Part of a small language model's weights: RMSNorm after each block, an embedding shortcut.
Each number is 128 + 32 x the weight over its row's rms, rounded and kept within 0 to 255. Layers, rows and columns count from 0. The size above them is the row's rms in percent of the matrix's.

# layer 2 MLP up, 768x192, rms 0.0667, rows 743-767, columns 0-31
size [ 96  98 100  96  97  88  93  98 101  92  92  89 103  93 102  99 103 103  95 100  98  98  86 104  96]
[[107 123  85  66 119 194  90 123 118 151 109 124 142 207 158 138 189 127  98 144 140 125 136 126 188 174 122 123 160 162 116 144]
 [ 58 105 101  96 134 132 181 120 155  89 101 104 118 145 109 191 108 102 130 153 155 143 195 146 130 120  97 155 125 130 146 120]
 [ 39  46 117 123 157 107  69 103 120 118 113 152 106 108 134 109  92 139 122  95 131 146 150 143 123 125 129 100 110 111 123 137]
 [111 130  88 145 136 128 100 140 138 133 170 161  87 158 127 107 148 128 138 107 128 158  94 133 196 223 115 100  85 100 151 154]
 [ 38 161  60  89 141 104  66 200 131 147  97 170 158 121 140  89 136 186 125 138 209 122 109 134 190 185 104 136 142 136 196 127]
 [151 128 140 102  98 145 131 124 110 119 158 100 107 110  82 100 154  79 131 150 108 121  58  81 110  93  77 163  88  91 105 174]
 [142 118 121 132 113  68 142 156  38 121 170  95 147 136 129 122  95 121 103  83 153 188 172  93 186 136 158 167 160 132 171 124]
 [ 89  64 154 150 139  97  59 100 177 152 142 162 131  87 157 110 145 144  96 193 152 160 104 137 144 207 132 139  73 144 153 147]
 [125  70 142 134  88 121 139 109 170 122  85 152 202  73 141 117 157 159 106 121 148 145 172 132 163 142  91 169 159 105 108 154]
 [143 131  67 137 127 127 122 141 180 166 102 147 118 119 117 168 108  75 140 151 187 101 138  74  97 118 150 116 120  71 123 122]
 [182 142 180 111 148 123 102 104  88 140 133 120 151  99 171 123 205  99 128 105 162 179 139 136  95 106 116 132 127 140 141 143]
 [ 86 158  97 114 141  95 102 174 180 151 137 164 132  91  50 157 106 154 106 143 100 142 135 123 119  99 141 132  30 149  83 113]
 [ 75 113 169 168 114 153 147 147 155 151 148 163 185 186 157 178 159  80  90 137 137 153 120 141 131 137 169 110 165 142 117 182]
 [111 102 112  56 178 113  93 112 179 216 156  95 109 102  93 217 160 133 120 156 164 117 156  84 116 183 151 128 169 136 157  96]
 [ 90 109 109  79 143 103 131  75 160 162 183 185 137 101  89 114 118  89 115 172 122 130 106 152 116 148 179 162 131  95 129  79]
 [100 167 128 130  63 155 122 212 140 106 133 134 164 118  75 189 119 128  84 153  96 139 115 124 172 123 175 175 127 106 160  99]
 [ 94 110 122 168 137 115 180 140  94  88 173 119 176 129 151 148 108 135 170 133 146 184 145  77 147  64  95 140  67 163 148 130]
 [103  87 136  60 124 138 143 131 120 157 154  69 179 128 129 140  73 182 105 193  97 109 173 101  77 213  92 139  76  88 136 177]
 [131 152 123 148 129 114 172 135 147 105 154  88 106 153 131 158 132  90 136 113 115 122 182  64 123 154 143 158 147 132 181 155]
 [127 116 158 102 122 125 151 130  89 136 104 103 165 108 178 128  72 138 139 134 126 109 163 159  95 186 156  89  89 130 109 139]
 [ 95 179 149 102 113  90 118 123 121 170 150 129 148 157 145  98 172 173 114  97 117 159  54 114 181 192  88 120 128 124 113 149]
 [ 65 140 144 152 144 129 113 135  88 110 132  54 167 136 211 124 153 176 174 160 100 126 137  79 167 138 154 127  61 147 148 134]
 [159  87  82 147 114  64  69 201 178 148 146  71 158 144 148 172 147 122 153 184 144 165 113 121 142  92 123 120 115 122 194 153]
 [ 94  80 153  85 104 125 121 162 119 200 106 114 106 125  99 154 112 126 146 160 200 182 145 122 146 141  85 104 143 157 158  99]
 [119 141  82  85 144 105 135 147 105  79 150 129  94 117 168 132 206 211  87 116 153 131 133  73 121 153 119 135 115  87  49 145]]
# layer 2 MLP down (transposed), 768x192, rms 0.0592, rows 743-767, columns 0-31
size [ 97 103 102 101 102  92  95 103 101  95  92  93 103  92  99 101 105  99  95  95 103  97  90  99  97]
[[ 27 140 164 110 144 148 135  58  77  97 159  59 135 171 131  69 151 154  96 122 131 185 130 128 160 130  82 132 153 107 110 133]
 [ 99 196 191 129 157 126 135  82  64 185 143  56  94 148  98 124 149 166 148 138  93 133 190  88 121  83 166 106  83 160 182 151]
 [115  60 111 115 147 146  96  87 150 104 174 139 100 130 131  58 198  59  88 118 151 187 139 165 185 154 101 153  97 167 163 116]
 [155 149 106 112 154 167 180 161 215 139 155  68  91  90  79  90 152 150 107 115 175 139  81 118 137 135 110  60 108 195 141 151]
 [ 84 128  84 140 149 200 146 197 150 167 148 136  94 191 197 113 103 121 107 128 220 103  97 124 159 128 109 158 144 159 101  91]
 [147 121 100 101 123 116 109 115 115 107 119 110 121 118 200  66 135  60 207  81  92 105  77 178  70 178 154 166  70 117 156 138]
 [138 161 167 143 153  69 138 121 123 101  86  91 145 124 158  93 141 192 139  50 158 112  63 130 113  92 143 119 142 125 103 173]
 [110 151 134 125 160 168 129 127 157  74 157 165  73 174 186  61 166 143  97 119 147 140  91 134  37 200 147 153 150 169 110 136]
 [125 130 141 134 112 121 152 103 130 128  99 126 131 126 128 107 190  91 137 120 166 112 152  79 119 102  78 153 162 135  97 122]
 [ 67 121 129  97  90 117 137 134  95  69 141 126 140 132 170  59 137 125 108 168 121 195 125 145 126  96 179 141 155 111 132  86]
 [205 101 128 147 113  96 163 123 169 107 137 116 125  99  75 112  37 163 121 183 131 173 141  99 149 130  89 116  95 133  48  98]
 [ 91 100 103 146 151 140  78 119 107  91  95 190  75  67 110 118 130 108 130 118  97 136 143 140  98  86 128 160 129 182  97 143]
 [130 135 117 117 126 149 120  67 144 132 151 106 164 135 108 146  98 153  94  73  75 122  71 129  86  53  89  69 185 170 113 145]
 [113 101 141 131  59  87 123 132  68 161 134 129 129 168 164  95 177 115  97 110 123 143  78 158 119 104 135 139 151 127 123 123]
 [118 176 129 181  64 143 145 155 133 105 109 169 129 129 193 144 175 148 142 146 141 157 156  55 119 141 176 169 150 165 169 117]
 [148 121 122 116 117 147  86 101 161  52  97 103  99 192 145 120  92 133  80 145  95 120 156 149 165 177 133 112 156 125 106 126]
 [139 144 139 152 156 137 108 108 128 133 139  89 114 162 158 113  79 154 114 102 116 117 154  64 135 100  97 118  99  78 157 106]
 [184 104 116 190 137 152 127 130 130  85 125 111 107 174 113 160 153  59 177 154 100 110 149  82 179 151 113 154 112 133 138 100]
 [ 89 169 130 154 113 133 107  96 134 115 145 118 130 123 158  72 149 103  96  40 120 103 146 174 102 140 170 131 116 126 122 181]
 [158 149 121  90 163 103 114 127 125 146 138 112 113  97  89 137 159 128 131 104 101 144 153 123 150 165 125 124 128 149 115 160]
 [ 97 159 122  98 104 153 102 109 141 148 178 114  71 123 121 135 144 149 112 110 136 171  58 131 121 111 130  93  90 154 117 212]
 [180 137 131  97 163 137 133 158 188 103 149  92  70 122 182 101 164 191 106 109  96 175 137 123 151 168 150 126  65 116 110 145]
 [149 138 194 120 171 137 118 182 116 151 103 156 140 138 142 130 119 155 186 139 147 122 131 209 155  71 172 129 118  83  88 113]
 [126 147 131 126 129 176 172 133 124 145 170 111 159  71 105 134 116 168 160  55 120 147 192  90 124 119 109 110 187 160 153  98]
 [102 106  95 141 142 130  82 121  67  91 156 126 127  81 117  94 121 124  80  61 127 152 179  93  98 166 121  80 156 138 105 157]]